From a checkpoint of a small transformer trained on Wikipedia.
Size: 4 heads of 64, vocabulary 512, 11.5M parameters.
Architecture: rotary positions, biases.
Training: 776M tokens, 2961 steps.
Each number is 128 + 32 x the weight over its row's rms, rounded and kept within 0 to 255. Layers, rows and columns count from 0. The size above them is the row's rms in percent of the matrix's.

# layer 7 MLP down (transposed), 704x256, rms 0.117, rows 166-200, columns 128-191
size [103 100  95  93 103 108  98 103 100 101 103 104  96 101 103 104  98  94  99 100 107  99 101 103  94  91 104 101 100 101  97  99 102  96  98]
[[134 104 110  85  89  87  82 157 123 141 116 141 125 122 167 125 111 143 184  51 118 127 123 102 146 185 157  73  93  71 154 180  93 138 126 171 128 123  75 110  92 148 147 131 187 139 102 160 133 109 111 142  94 142 113 154 162 183  78 117 208  85 122 131]
 [192 137  93 164  69 129  92 203 127 151 133 155  99 131 177 119 118 167 164 115 131 144  87 153 128 133 140 117 111 159 102 160 111 103 112 134 177 159 145 120 156  92 145 102  51 150 132 137 137 130 145  99 146 149 143 156 131 128 171 123 138 127 135  67]
 [151  92 170 150  96 129 130 115  96 123 131 156 125 152 111 120 101 147 160 154  58 101 109  88 193 155 118 103 169 162 108 105 145 120 163 122 147 118 134 183 106 165  84 111 120 112  67 160 156 139 159 115 110  75 105 106  37 156 132  95 120  72 120  85]
 [ 82 142  99  44 152 155 109 120  77 111  53  95 161 180 172 114  88 182  87 112 155 173 153 119 153  91 130  94 190 127 153 105 145 167 100  93 112  82 121 175 131 171 172  67 149 123 177  94 178 146 194 107  97 128 122 157 151 134 135 122 179  96  75 197]
 [173 129 151  86 126 114 115 168 142  96 135 152 108 149 158 103 190 136 121 165 105  90  51 116 124 100 149 157 141 137  59 168 135 134 185 139 153 119 124  86 141 118 154  33 141 144 224 118 135 144 138 149 126 159 176 104 134  85  84 133 137  99  89 142]
 [135 104  48 123 165  79 178  81 147 109 103 103 114 162 117  95 100  87 153 110 115 166 152 139 116 145 134 167 117 126 148 128 145 139 108 119 186 130 156 144  97 144 107 120  89 147 145 174  30 154 109 149 179 100 156 143 158 119 185 147 140 120 144 178]
 [170 130 209 146 111 122 127 173  90 159 154 149 162 146  88 107 102  97 167 105  26  83 147  93 161 139 110 168 171 181 148 101 171 139  67 184  96 103 166 165 149 123  97  60  54 103 179 123 198 165 144 134 143 119  92 143  79  87 143 158 127 203 112 170]
 [ 90 182 121 145 138 161 131 185 108 108 131 162 112 104 119  95 147 129 140 138  92 165 195 116  57 124  61 204  73 129 141 141 126 153  99 115 122 119 126 142 170 173 126 171 174 161 146  94 156 118 152  38 119 136 111 109 105  53 155 116  98  74 100 140]
 [137 120  85 130 167 144 155  84  77 155 130 116  98 130  68 125 129 135 163 188 111 147  94 121 172 116  91  89  77 132 121 102 146 133 147  96 164  97  94  23 130  92  96 137 109 115 150 121 178 122 120 124  81 107 122 120 134 176  95 127 128  96 164 127]
 [188  58 135  98 136 119 125 109 105 122  87 113 118  90 119 130 160 148 157 102  92 190  74  65 105 122 124 133 164  89 103 178 127 124 162 195 109 162 133 158 138 141 126 104  64 111 141 135 104 127 117 138  88 149 137 159 156  88 163 142 170 147 123  84]
 [ 68 114 146 109 117  99 168  97 114  77  78  92 115 165 154 117  64 158 176 157 123 154 113 140  62 136 182 150 159  95 112 118 171  67 173 158 136 154 111 129 157 129 124  87 155 185 155 142 146  97 143 127 116 128 112 142 129  97 147 167 167 128 158  98]
 [120 123 123 126 159 131 128 174 129 150  55 110 115 162 115 148 134 111 187 114 124 184 152 125 163  98 109  91 103 199 145 153 109 127  68 139 147  94 117 158 157 128 174 119 131 141 156 143  96 149 151 149 139 119 147 132  32 122  99 185 146 180 103 128]
 [110  99 118 123 121 117 126 169 103 170 139 135 114 153 123 145 162  94 148 148  87 125 145  81 168 139 144 145 125 165 130 116  98  44 129  84  95  78 152 104 107 137  80 108 167 125 146 173 143 117 203 146 130  69 195 168 102 135 168 113 181 128 135 104]
 [ 68 121 145 132 101 197 138 126 140  91 115 141  94  78 112 101  99 169 113 103 146 146 183 126 147  61 155 191 115  84 133 104 114 126 157 155 124 151 105 117 137 199 117 167 181 132 132 174 149  65 135 110 147 107 104 154  98 135 112 150 173 162 134 160]
 [ 90 127 115 168 137 147 171 134 126  70  56 110 106 118 125  82 116  81 150 117 123 137  96 163 120 232 166 114  91 105 116 130 142 167 168  77  95 159 145 150 151 109 107 154 114 178 140 169 106 142 158 138 159 127 122 135 160 153 154 115 111 164 159  72]
 [ 77 140 153 177  83 157  79 185 124 152 116 174  81 132 134 139  82 119 108 153  71 160 144 131 173 133 104 119 115 142  95  98 123 120 166 129 186 127 123 154 128 158 130 139 122 120  87 158 149 153 150 135 116 116  44 155 148  72 105  61 148 158 174 197]
 [128 128 118 124 147  54 113 125 118 166 160 137 155 133  94 106 166 150 150 149 109 129  64 106 101 157 115 102 129  55 156 151 179 100 167 116 118 155 102 183 106 137 107 146 146 124 136 173 142 154 124 160  91 119  79 160 182 132  83 115  95 141 124 163]
 [146  82 116 187 120 129  84 201 124 145  64 196 115 141 176 156 153 225 102 162 137 150 121 139 100 171  77 158 104 138 158 127  88 108 141 152 137 121 142  95 106 100 165 159 109 140  64  81 167 151 174 146 143 129 191  66 163 157 139 159 140 132 185 119]
 [ 76 148 146 105 144 159 138 159 114 179 112 113 167  14  98 182 127  61 149 173 124 160 188 112 131  90 110 185  82 125 123 160 119 135 149 143 100 134 169 156 134  86 158  86 139  83 147 177 168 168 113 125 118  56 142 106 108  75 154 117 180 120 185 167]
 [113 138 121 118 143 212  60 196 156  91 152 134 184 147  91 209  92 127 193 122 156  80 125 137  95 143 132 152  91 151 143 131 111 131  85 155 154 114 231 161 124 147  85 133 115 160 120 134 173 188  93 169 105 120 120 101 146 135 126  95 117 116  78  97]
 [154 141 110 116 146 140 226 108 105 103  37 174 178 132 177 110 138 123 126 114 149 126 137 118 111 146 137 144 111 133  44 156  77 150 148 132 131 173 202 109 151  63 130 113 185 154 164 150 161  99  85 168 184 114 129  94 178 165  84 146 127 161 137 116]
 [119  87 109 112 139 101  70  95 150 136 181 145 107 107 126 126 182 157  74 162 158 118 132  84 105 128 106 149 133 164 139 167 114 198 178 134 141 158  86 143  97 134 154 149 102 167 122 149 146  78  86 130 128 133  92 139 169  96 118 200 114 162 173 150]
 [168 111 116 137 105 128 147 242 141 124 167 106  92 177 103 131  91 118 212 135 100  74 106 132  70 144 130 122 171  98 113 121  92 169 120 181 142 136 130 153 111 163 158 141 150 140 131 105 155 169 117 130 143 175  77 123  89 113 150 120 121 105 135 118]
 [102 105  57 122 129  88 148 131 136 155 111 124 143  88 157  89 143  65 142  89 134 153 131 129 118 118 173 131  98 150 135  72  80 156 145 204 124 103 136 197 193 107 122 123 155 111 157 145 130 186 180 149 112  83 122 108 113 152 102 167 171 135 118 143]
 [115 145 124 145  99 124 153  90 138 125 101  83 191 130 134  86  87 154  98 136 100 110  63 101 173 170 150 195 165 121 148  61 132 182 105 141 126 127 150 130 199 113 139  80 117 111 119 157 108  76 122 131  82  63 145 100 126 106 117 147  74  88 144 103]
 [ 76 128 124  86 169 105 107 104 176  85 178  92 135 154 108 139 110 133 167 149 150  77 135 145 156 157 138 138  67 198 139 173 139 159 140 100 121 148 109 122 139 144 167 103 132 113 117 134  42 131  78 120 105 132 159 116 124 140 115 136 128  65 177  90]
 [141 111 163 181 154 115 121 138 133 129 188  92 156 131 195 132  96 151 175 107 117 252 143 138 157 135  81 133 157 144 142  84 115 188 147 149 104 213 155 128 114 169 114  86 154  69  81 133 156 150 107  93 128 173 139 144 100 117 148 155 158 192 148 104]
 [117 131  81 202 148 106 111 115 118 154 117 146 134 149  77 119  79 118 106 138 151 137 132 117  90 135 114 118 135 169 109 158 159 147 106  85 115 183 113 129  88  97 170 150 112 110 210 165 159 124 141 135 143  35 169 105  82 149  90 134 179 151 158 145]
 [179 184 137 172 124 156 135  95 116 123 118 119 184 125  94 123 157 131 151 149 181  93 165 126 169 116 108 128 157 156  92  64 111 159 155 148 114 113 130 106 162 187 112  88 147 185 162 150 161 107 159 112 119 129  80 121 136 156 115 175 177 154 140 143]
 [187  92 144 151 132 121  95 131 126 137 126  96  99  82 126 181  73  74  70 113 118  94 137 143 147 134  35  83  87 116 131 164 161 155 123 109 182 146 170  86 104 144 108 181 154 137  96 182 105 135 116 125 149 114 141  99 130 121 117  97 137 162 159 137]
 [119 161 174 159 135 153 193 203  87 161  74 208 174  68  85 143 155 140 118  77 131 127 116 161 134  86 120 146 137 165 102 178 127 176 153 116 121 115 169 109 128 133  79 107 179 150 119 118 174 161 103  88 131 119 171 162 161 175 140 126  98 144 157 126]
 [139 127  89 113 105 124 159  49  58 113  94 177  99 166 118 154  86 169 102 134 138 156 123 100 120 111 163 153 180  78 179 147 125 166 153 152 134  87 127 112  93  53 116 115 107  88 157 124 139 107 129 188 146 150 127 121 103 147 106 177 115 113 109 160]
 [162 132 106 104 138 123 124 159 136 132 108 162 137 126 140 193 146 130 160  90  87 157 123 144 134 128 100 176 142 184  89 105 147 144 115 118 125 121  61 116  89 142 105 153  83 141 125  43 184  96  90 134 157 146 122 161  69 133 112  74 117 113 184 150]
 [135  37 143 115 139 122 116 156  95 132  66 138 133 135 145 101 101 157 149 131 122  82 154 156 180 135 143 168 160 142 129 147  58 101  72  78 131 115  94 120  99 186 139 162 128  77  99 124 137 131  99 103  83 134 113 116 110 152 142 137  63 190 162 144]
 [125  98 130 131  88  95 103  86 103 203  95 118 119  94 255 155 122 156 106 171 140 108 154 147 135 147 135  89 110 167 176 173  95 102 127 140 134 133 118  74 115 134 116  73 159 157  85 138 104 135 110 147  92 116 129 123 173 134 128 170 114 170 117 180]]
# layer 7 MLP gate, 704x256, rms 0.122, rows 167-201, columns 128-191
size [ 94 103  95  99  99  94  97  94 101 102 105 103  98 105 105  98  93 104 103 102  96 100  99  92  93  98 100 104 100 106  97  94 100 100  93]
[[137 138 115  98  82 167 119 166 131 138 195 158 111 119 150 140 174 105 113  85 194 155 127 184 106 166 130  99  83 126  88 139 130 123 128 122 167 137 124 103 147 136 125 100  92 160 131 152  96 112 144 126 130 131 163 136 182 138 127 105 106 201 102 136]
 [180 128  69 114 122 155 139 147 148 101 159  72  96 111 121  78  97 157  48 106 110 131 136 124 189  94 121 161 118 154 135  90 110  74 128  88 118  96 134 112 130 126 120 116  75 151  80 163 166 153  81 137 109 152 117 148 134  83 154 198 105 142 143  91]
 [126 155 143 179 104 184 125  80 108 147 186 162 148 130 127 108 170 129 160 132 119 132 133 122 132 144 120 110  87  62 101 137 162 149 107 152 110 139 122 148 124 130  62 115 103 166 173 153 130 159 101 155 124 134 134 115 130 120 169 123  84 125 169 146]
 [110  74 121 104 137 143 146 111 130 107  95 189  96 143 131 110 125 151  94 103 120 123 112 162  90 122 134 109 124 155 159 204 159 130 126 129 197 132 141  74 123 148 160 139 186  85 109 153  80 141 143 118  98  98 199 168 168  76 126 109 103 135 149 139]
 [146 128  94  90 114 146  85  73 126 107  79 145 116 146 121 144 116  39 189  99 190 105 106  88 107  93 124 129  89 164 152  90 119 172 137 115 180 101 142  94 147 127 123 115 118 122 105 126 191  96 141 130  94 136 199 135 140  90 123 139 119 155 113  68]
 [112 133 163  79 175 116 147 107 153 109 104  89 136 178 178  88 132 124 118 139 111 132 113 113 132  89  84 105  90 129 170 132  74  91 167 113 142 116  68 146 111 130  98 145  60 142 170 144  92 171 159 178 124 103 164 164  90 154 151 169  69 159 103 112]
 [144 136 165 154 113 124 102 165 157 128  86 132  78 116 138 193 160  66 113 176 168  97 112 104  86 169  76 113 178 174 113 130 113 135 114 118  92 137 122 114 151 189  98 143 143 117 133 128 151 153  93 154 120 112 110 113 161  73 129 117 147 135 199  88]
 [143 131 135  82 112  90 123 167  93  49 173 130 113 107  96 161 134 124  99 169 149 108 174 169  83  97  86 161 147 178 150 126 109 172 110 104 145 131 137 149 178 183 128 152 101 153 161 155 143 147  83 163 181 134 178 144 126 140 121 109 100 126  97 105]
 [102 184 126  91 134 147 186 148 146 173 134 213 142  91  78  98 117 142 144  63 181 134 105 134 149 143 154  93 125 161 248 104  93 122  72  84 185 146 137 119  94 160 167 168 204 126  90 119 160 106 147 129 135 157 135 161 128  97 143 146  99 141 115 160]
 [152 106 194 133 103 102 102 121 111 130  89 154 150  39  73 131 140  84 162 149 138 169 145 117 151 113 171 146  92 163 158 116 112 109 154 181 172  88 168  59 137 105 159 119 154 124 106  95  81 117 123 124 169 123 137 140 145 102  92 103 111 122 101 117]
 [104  98 134 125 115 160  78  85 165 133 102 134 140 153 103 114 135 140 114 162 117 134 156  81 109 117 126 145 108 135 134 207 106 115 148 147 124 120  89 125 108 146 108 205  94 132 112 175 142 105 123  99  78 178 157 108 135 153  55 177 129 165  80 150]
 [119  81  76 131 119 140 178  86  93  86 143 163 106 189 103 155 141 131 149  74 159 160 137  98 125 119 136 125 123 155 103 109 115 137  84 181 114 116 163 100 184 103  55 112 110 106 125 128 109 174 182  97 119 153 111  89 139 216 114  52 147 192 141 130]
 [ 61 174  61 177 173 207  82 143 144 124 113 117 204 116 115 115 159 160 136 130 164 112 150 139 175 102 168 126 110 176 134 155 105 123 112 161  81 146 123 147 152 200 158 101 169  52  85 109 152 154 137 143 128  95 223  94 217 156 165 115  96 103 101 134]
 [ 82 152 138 108 163 129 114 156 116 132 115 128  96 123 141  98 176 149  96 173 140 128 131  93 122 132 119 161 145 107 115 114 137 101 120 140 143  60 143 140 161 141 118 180 109 110 105 105 127 145 138 104 124 142 156 136 106 116  84 119 153 155  79 138]
 [126 141 132 130 180 115  80 146 195 148  99  86 167 151 111 124  88 110 146 168 107 174 128 114 122 146 187 139  75 189 125 119 168 169 128  44  94 129 129 172 153 143 161 115 134 118 103 165 120 142 137 127 142 103  58 184 150 170 123 130 123 113 121 107]
 [123 161 117 164 144  89 172 149 121 152 180 118 223 126 122 150 118 134 122  87 124 156 175 145  61 108 103 115  99 144 150 137 107 113 170 150 183 127 195 104 133 148  90 106 204 158 127 188 106 138  92 129 208 126 141 133 120 120 119 102  68 140  88 126]
 [119 133 143 111 127  72 164 119  78 163 121 156 141 101 193 142 125 118 150 159 155 165 131 116  78 111  94 112 130 114 150 161 172 111 115 111 125 144 131  99 131 127 127 124 129 165 128  90 130 143 148  79  98  69 154 120 112 142  90 117 136 140 181 100]
 [159  91 121 121 165 154 128 144 163 126  82 121 159 155  81 116 101  97 151  66 132 124 125  95 200 101 134 114 159 108 138  99 138 216 153 152 228 140 152 127 106 141 101 169  85 125 170 125 182 189 158 185 129 131 125 106 104  65  97 139 132 205 171 118]
 [168 115 118 140 115 169 154 137 113 172  43 129 154  97 177 139 151 153 119 151 130 167 188 180 169 120 127 140 120 165  60 134 170  88 206 126 189  78 156 113  90 142  73 199 166  99  91 133 159 121 106 164 170  99 183 153 153  90 133  61 128 114 133 155]
 [127 138 102 185 170 134 183 148 134  73 112 132 102 133 127 117 133 139 190 114 178 112 134 161  82  76 115 147  96 123 162 119 146  96  57  86 199 145 141  95 201 118 145 166 142 188 114 110 173 120 139 102 149  81 134 151 114 115 125 169 145 142 103  86]
 [ 94 125 115 139  84 147 126 151  99 130 156 101 124  91 124 132  98 110 158 139 135 120  86 124 159 122 113 129  82 123 182 113 136 172  92  88 138 137 210  93 134  82 110 127 141  93 140 128 152 103 152 150 144 113 159 132 143 167 179  89  69  73 154  95]
 [126 113 150 200 135 165 137 130 135  86 181 135 152  75 133 104 110 155 133 108 136 108  82 101 102  69 165 171 148 146 106 107  53 142 104  73 133 117 154 103 136 122 183 114  64 115 116 186 129  71 136  68  86  65 185 121 164 131 180 140 117 122 179 194]
 [157  84 116 149 138  90 116  70  93 111 116 146 108 160 169 155 166 104 147 164 101 160 150 115 112  86 142 140 144 132 109 123  97  98 155 102  93 184  87 138 134 101 102 125 202 146 114 101 140 133 183 199 189 103 151 122 150 194  96  87  83 118 116 109]
 [161 149 169 155 164 112 145  95 126  92 104 151 162 136 114 173 126  99 128 214 120 113 144 122 109 104  81 108  84 141 112 193 146 132  86 107 133  85 133 181  69 140  97 128 130 114 174  92 162 135 142 118 116 132 108 104 135 118 128 120 103 142 185 172]
 [148 106 170 161 101 125 158  62 168 114 111 132 132 149 105  92 155 167  87 104 124 139 177 118 144 124 138 157 135 119 141 170 119 116  97 112 131  98 113 103 118  86  81 149 124 172 107  84 121 108 106 104 127 133 176  94 111 150 138 109 154 197 209  83]
 [110 126 159 100 147 128  68  70 139 125 120 118 148 180 114 190 133 134 117  65  98 119 127 109 110 140 180 142 155 129 144 105  95 132 188 120 118  83 113 133 138 134 101  97  99 167 119  75 122 117 101 155 169  76 127 129 113 150  83 145 105 109 134 144]
 [150 143 126 120 132 189 122 121 123 132 128 121 128 151 104 123 130 131 155 121 108 129 113 177  82 110 114 115 138  90  59  99 178 125 146 105 123 156 189 151 121 124 114 138 110 197  87 138 144 127 132 149  99 136 163 135 102 215  90  91 108 113 108 132]
 [112 100 153  82 147 109  92  83 112 139 103 119 164  96 110 110 128 141 122 114  75 123 170 163 110 107  78 124  92  87 158  66  97 127 169  99  79 145 185 197 102  81 122 145 147 122 139 113 139 121 113 122 105 112 158 106 100 137 128 158 107 109 143  49]
 [ 73 117 130 166  85 181  39 186 135 115  68 109  51 138 164 132  85 177 106 121 131 132 121 162 113 144  87 147 106  44 178 130 131 123 109 138  93 202  99 137  69  71 107 165 133 139 128 115 127 109  79 111 206 199 118  78 111 137 157  96  60 152 146 122]
 [113  96 149 180 152  86  54 164  74 164 154 111 150 123  90 115 176 102  84 103 183 194 119 157 118 108 114 145 122 127 117 100 153 119 149 112 145 123 182  86 183 110  43 101  79  99 144 187  88 125 160 139 158 144 107 114 108 125 192 143  83 136 185 118]
 [140 140 119 141 124  73 184 114  94 145 102 149 134 105  89 190 104 143 171 119 139  61  94 156  87 176 168 125 135 104 180 177 186 164 123 138  92 137 130 117 120 109 129 101 155 120 101 160 123 203 207 162 155 103 161 104 160 164 153  77 166 165 121 125]
 [137 123 149 117 122 241 129 160 169 175 105 132 174 128 188 131 170 109 145 139 132 100 132 158 156 122 130 165 153  92 136 103 111 113  68 136 107 173 160 139 148 141  96 138 131 133 115 157 183 182 130 162 138 132 100 162 109 109 163 134 109 157  95 105]
 [119  57 105 141 132 122 100 118 126 108  89 139  74 170 164 132 173 127 121 187  83 182 147 166 111 107 147 130 116 135 161 136 151 156  97 138 133 135  40 125  95 127 122 149 110 169 149 142 109 128  83 138 179 174  99 189 192 123 159 127 149 153  77  81]
 [ 83 131 148 118 142 130 136 165 116  81 132 162 136 123 120 100  76 119 124 147 125 132 131 111  84 142 112  76 142 139 170 132 116 167  80 189  69 110 111 119 136 120 121 152 143 143 144 118 138 126  99 152 148 217 141 128 107 156 155 125  85 126 120 140]
 [136 125  95 127 137  94 145 175 115 104 107 158 194 101 159 144 141 132 124 117  95 201 181 146 169 129 161 135 130 126 161  95 153 123  78 171 146 144 123  74 121 105 185  14 101 136 164 110 186 125 123 100 160 169 115 143  62 109 161 129 165  64  88 144]]
# layer 7 MLP up, 704x256, rms 0.125, rows 167-201, columns 128-191
size [ 95  91  91 100 108  98  97  98  96 100  99  99 101 108 108  95  89 102  99  98 101 106  99  94  93 101  94 102 104  96  98  96  99  99  96]
[[133 143 100 174 126 102 154 147  92 170 163 147  77 157 152 156 127 118 144 147  64 139 115 145 107 143 114 147 104 125 116 128 190 115 122 140 115 158 184 101  92 136 122  53 149 166  99 131 195 126 109 110 186 154 123 193 138 185 126 152 144 130 132 132]
 [ 86 138 102 179 176 132 144 102 144 114 127  79 170  83 117 137 118 153 142 128 130 113  80 124 105 106 126 152  73  47 142 146 120 144  88 154 142 126 139 118 113 115 152  95 129 130  94  53  85 136 146 138 125 119 157 129 165 163 132  90 102 156 126 125]
 [ 91 126 114 132 149 178 134 200 128  41 127 111 184 113  99 144 120 119  84 132 148 194  99  81 131  83 132 117  61 166 180 162  90  85 124 151 157 122 101 128 133 137 129 172  79 102  90 132 122 139 102 129 228 149 117 139 126 159 157 109 109 127 170 152]
 [207 163 130 119 145 167 132 181 135 186 130 179 104 156 114  84 138 134 148 118  80 131 121  78 162 126  71  78 192 163  74 143 152 123 102 139 152 159 154  94 146 130 134  98 118 165 112 133 153 189 105 142 121 169 137 133  96  96 139 164 138  76 133 139]
 [143 104  92 129 176 126 131 162 110 113 109 131 122 126 200 169 107 128 128 137 152 132 200 166 107 149 188  91 116  97  98 132 158 141 195 192 159  85 122 139 127 109 152  77  94 122 155 157 137 115 114 111 189 142 125 141 120 117 121 126 143 121 108 148]
 [208 164 153 119 152 130 105 179 120 103 149 127 168 129  97  90 144 110  87 143 156  91  74 149 139 139 202  98 122 136 154  97 149 195 132 103 144 138 131 124 153 122 141  97 128  63 108 123 104 198 129 165 126  90  89  84  76 128 161 147  97  89 144 148]
 [131 153 178 139 115 171 164 106 132 155 129 103 135  91  97 152 121 151 171 138 141 154 161  80  64 143 102 160 129 134 141  85 103  81  77 153 135  75 137 164 171  74 147 137 169 167 163 132 150  99 141 123 167 141  83  84 172 102 200 134 117 134 115 158]
 [136 105 153  91  89 147 153  79  91 140 112 152  92  87  94 119 119 146 133 151 141 108 216 160  67 134  88 114 133 166 140 100 151 116 138  92 198 145 114 132 107 197 130 156 159 156 159 106 133 160 107  92 118 143  99 130 132 104  56  68  74 171 118 113]
 [185 115  65 152 135 115  79 100 125 150 138 115 109 135 113 114 112 133 219 122 113 175 127 137 165  90 161 104 167 173 121 104 128 149 134 113 161 159  55 117 231  96 106  47 129 119 147 126 105 144 141  76 101 158 145 139 120 114 168  94 177 127 124 164]
 [118 110 113 130 192 171 121  52 132 116 169 150 125  97  91 129  82 138 169 148 141 137  94 124 129 123 149  88 103  84 106  89 153 112 137  98  90 141  78  84 182 167 129 114 135 157 108  75 241 128 173 138  73  75 136 133 124 120 115 126  96 108 157 157]
 [108 114 106 145 178 147 149 180 193 157 124 117 134 176 106 153 102  58 141  64 141 159 162 153 114 138 100 118 106 106  92 181  87  89  81 186  70  73  65 128 155 114 126  84  96 142 145 143 116 161 137  91 220 136 105 177 127 131  38 155 140 181 121 161]
 [157  92 105 155  95 112  74 167 146 120 127 142 103 122 105  96 174 105 123 140 103 146 112 116 120 151  86 126 131  97 128 150 154  74 132  54 126 193 160 179 145 160 130 117 135 162 140 205  66 131 144 154 134 108 193 104 219 112 135 136 136 191 112 153]
 [133 188 162 110 101 126 137 190 159  49 106 184 153 107 140 117 160 166 157  61 155 120  84 180 120 122 184 132 131 109 112  85 139  98 100 154 140 147 184 114 116  77 147  98 155  89  94  89  79  92 143 133 135 112 132 118 161 111 176 135 138 105 136 161]
 [ 98 119 103 155 117  80 109 139 119 125 142 118 178 113  74 110  80 111 206 135 117  63 141 138 143 160 153 163 139  94 129 114 162 150  95 113 101 237 108  77 105 135 167 129  91 100 111 163 140 118 149 158 127 110 106 188 109 205 199 146  98  80 128 123]
 [ 95 135 146 128  42 119 143 196 111  95 150  88  94 137  93 144 167 126 178 166 183 109 112 124 189 125 143 147 179 147 118 132 175 194 164 164 119 144 113 140  86 142 145 176 110 160 122 148 159 143 172 140 140 140 125 133 146 107 145 104 109 146 109 139]
 [146 161 151 125 125  76 134 102 113 178 115  90 116 119  93  65 137 148 124 159  92 111 121 163 173 192 139 125 151  95 111 164 187 150 161 174 156 148 134 128  98 124 147 122  78 149 186 160 190 141 101 150  82 152  96 167 137 217  90 148 140  86 194 182]
 [ 93 140 127 153  92  71 132  43 111 128  82  97 125 127 142 116 123 144 157 180  98  99 121  67 114 105 109  45  87  89 114 160 156  98 182  93 172 111 127  79 103 148 105 129 180  94 168 119 148 130  60 168 132 104  96 135 188 126  52 100 136 148  93 188]
 [141 126 109 116 123  21 117 122 106 111  85 109  93 119 157  96  81 178 117 138 132 136 127 157  77 139 127 157 136 173 124 126 200 155 136  94 104 118  99 134 137 140 144 120 132 134 120  94 186  70 154 162 150 114 176  73 112 177 149 136  87 153 130 115]
 [136 152 146 111 153  99 126 141 102 117 119 190  88 145 126 141 125 147 104 118 121 121 117 147 123  93  77 108 107 140  75 126  68 158  67 136 135 110 140 191  46 189  87 116  77 151 129  73 142 143 192 133 159 132 144 145 141 143  94  41 185 138  82 193]
 [139 119 101 133 153 181 174 126 155 161 146 190 163 109 152 125 164 103 116 153 114 118  95 128 141 114 111 114  84 138 131 148 118 152 140  98  96 165 169 137 150 151  96 198 137  56  82 135 163 140 141 128 104 105  81 109 197 109 111 146 155  48 124 177]
 [ 66 117 127 110 153 163 181 151 117 168 176 175 119  82 148 182 100 143 134 101 127 165 107 110 155 172 167 160 126  86 162  83 187 152  98 159 114 124 168 127  98  86 108 157 125 130 131 138 139 109 116 201 116 129 131 162 149 113 184 113 126 148 141 125]
 [175 170 115 139 137  65 129  96 147 138 185 130 179 143  90 172 106 129 150 167 157 143 167 136 161 109  83 108 123 116 138 179 119 224 147 123 160 100 154 126 133 112 165 138 152 113 142 171 109 151 134  89 101 177  53 167 135 131  44 126 112 129 142  86]
 [169 169 124  95  39 109  98 124 152 202 112 113 159 155 160 105 133 114  99  93 145 100 170 112 161 121 162 165  87 117  80 171 140 171  95 119 112 132 101 168 126 150 147 115 168 161 134 164  82 124 119 187 124 124 150 160 202 151 101 224 126 136 120 156]
 [157 115 110 164  78 123 102 107  96  80 140 125 122 154 145 132 149  99 170 109  97 105 109 117 144  86 102 111  75 134 127 120 101  82 181 163 139 121  84 160 156  67 143 124 139 104 122  53 141 138 106 104 123 114  75 138 121 111 111  90  73 173 179 132]
 [106 130 116 127 149 118 146 150 138 110  99 118  97 147 124 130 133 165 126 119  55 132 128  55 139 157 116 166 100 119 151 113 143 154 159  66 179 122 120 124 126 135 142 124 143  98 134 132 109 152 104 147 142 140 166  88 159 109  72 137 143 153 135 144]
 [ 88 134 110 105 149 179 199 141 138 176 126  75 236  72 141  75 132 131 184  92 107 202 104 148  98 119 112 137 133 135 151 139 108 121  88 135 110 143 172 144 144 113  88  97 132 170 120 178 158  86 156 121 161  89 141 178 106 117 128 134 128 136 123 123]
 [112 126  92 126 130 155  96 170  76 167 122 104 146 149 130 133  70 128 152 154 150 138 159 124 154 148 102  97  95 115 126 129 148 109 156 100 135 168 175 196 102 161  99 160 150 159 173 130 107 153 130 151 138 118 130 139 144 194  98 123  97  14 142 133]
 [ 97 150  95 132 120 140 156 161 110 156 153 107 125 177 114 144  91 153 143 105  74 122  85 103 143  79  87 116 101 110 138  75 119 118 110 124  98  68  66 145 175 168  75 107 111  77 135 162 164 175 131 127  86  99 129 147  92 114 146 146 120 159 155 184]
 [ 66 138 136 166 106 112 113 159 143  28 157 120 198 161 140 154 151 159  40 132 121 137  96 148  67 136  73  81 153  97  72 110 110 122 165 123  94 178 142  90  81 100  13 131 136  57  73 136  98 126 172 108 134 119 152 106 121 118 191 114 153 142 170 124]
 [110  92 100 101 148 121 137  81 149  97 157 160 129 117 134  92 131  69 111 163 178 143 136 140 136 147  99 163 103 165 146 144 101 160 108 158 126 155 137 193  87 132 185 171 103  90 181  96 111  84 139  66  98 129  95 128 108 166  93  94 120 174 119 111]
 [186 165 129 128 166 123 185 114 127 118 113 143 141 108 141 154 155 127 141 127 127 139  94 134  63 116 171 176 140  61  91 149 132 156 183 101 183 119 107 105 119 135 175  93  71 144 119 164 208  87 109 142  91 113  93 124 121 168  70 159 152 180 124 146]
 [122  97 102 148  56 137 125 152  97 121 192 150 140 132 137 120 156 127 184 134 110 149 107 179 151 145 141 122 139 132 132 137 121  95 126 145 102 155 125 122  90 134  72 129 110  63  88 119 165 217 139 142 176 109  63 148 105 169 122 160 106  96 110 135]
 [ 92  98 118  96 128 130 164 121 118 156 196 142 113 160 153 116  62 135 115 126 132 148 104 115  69 104 162 105  77 101 155  92  81 190 121  95  83 167  78 115 101  41  68  94 103 148 156  89 114  95 143 156 113 164  55  93 113 165 120 165 166  97  71 135]
 [130 133 113 121 127 129 140 152  81 141 136 147 135 147 127  87 131 132 150 161  60 177 163 163 129 107 122  65 155 136 116 101 109 180 110 141 116 129 155 204 113 186 170 180 131 151 189 151 191 118 103 171 139  77  96 195  83 120  83  83 107  75  87 139]
 [ 37  80 133  84 178 105 129  93 112 126 122 135 241  96 111  91 145 124 109 103  33  88  86 102  90 128 157 109 136  85 142 130  87 140 116 113 161 125 138 134 169 165 101 117 137 100 212  91 136 115 103 141  99 153  66 167 140 141 144 180 113 169  54 118]]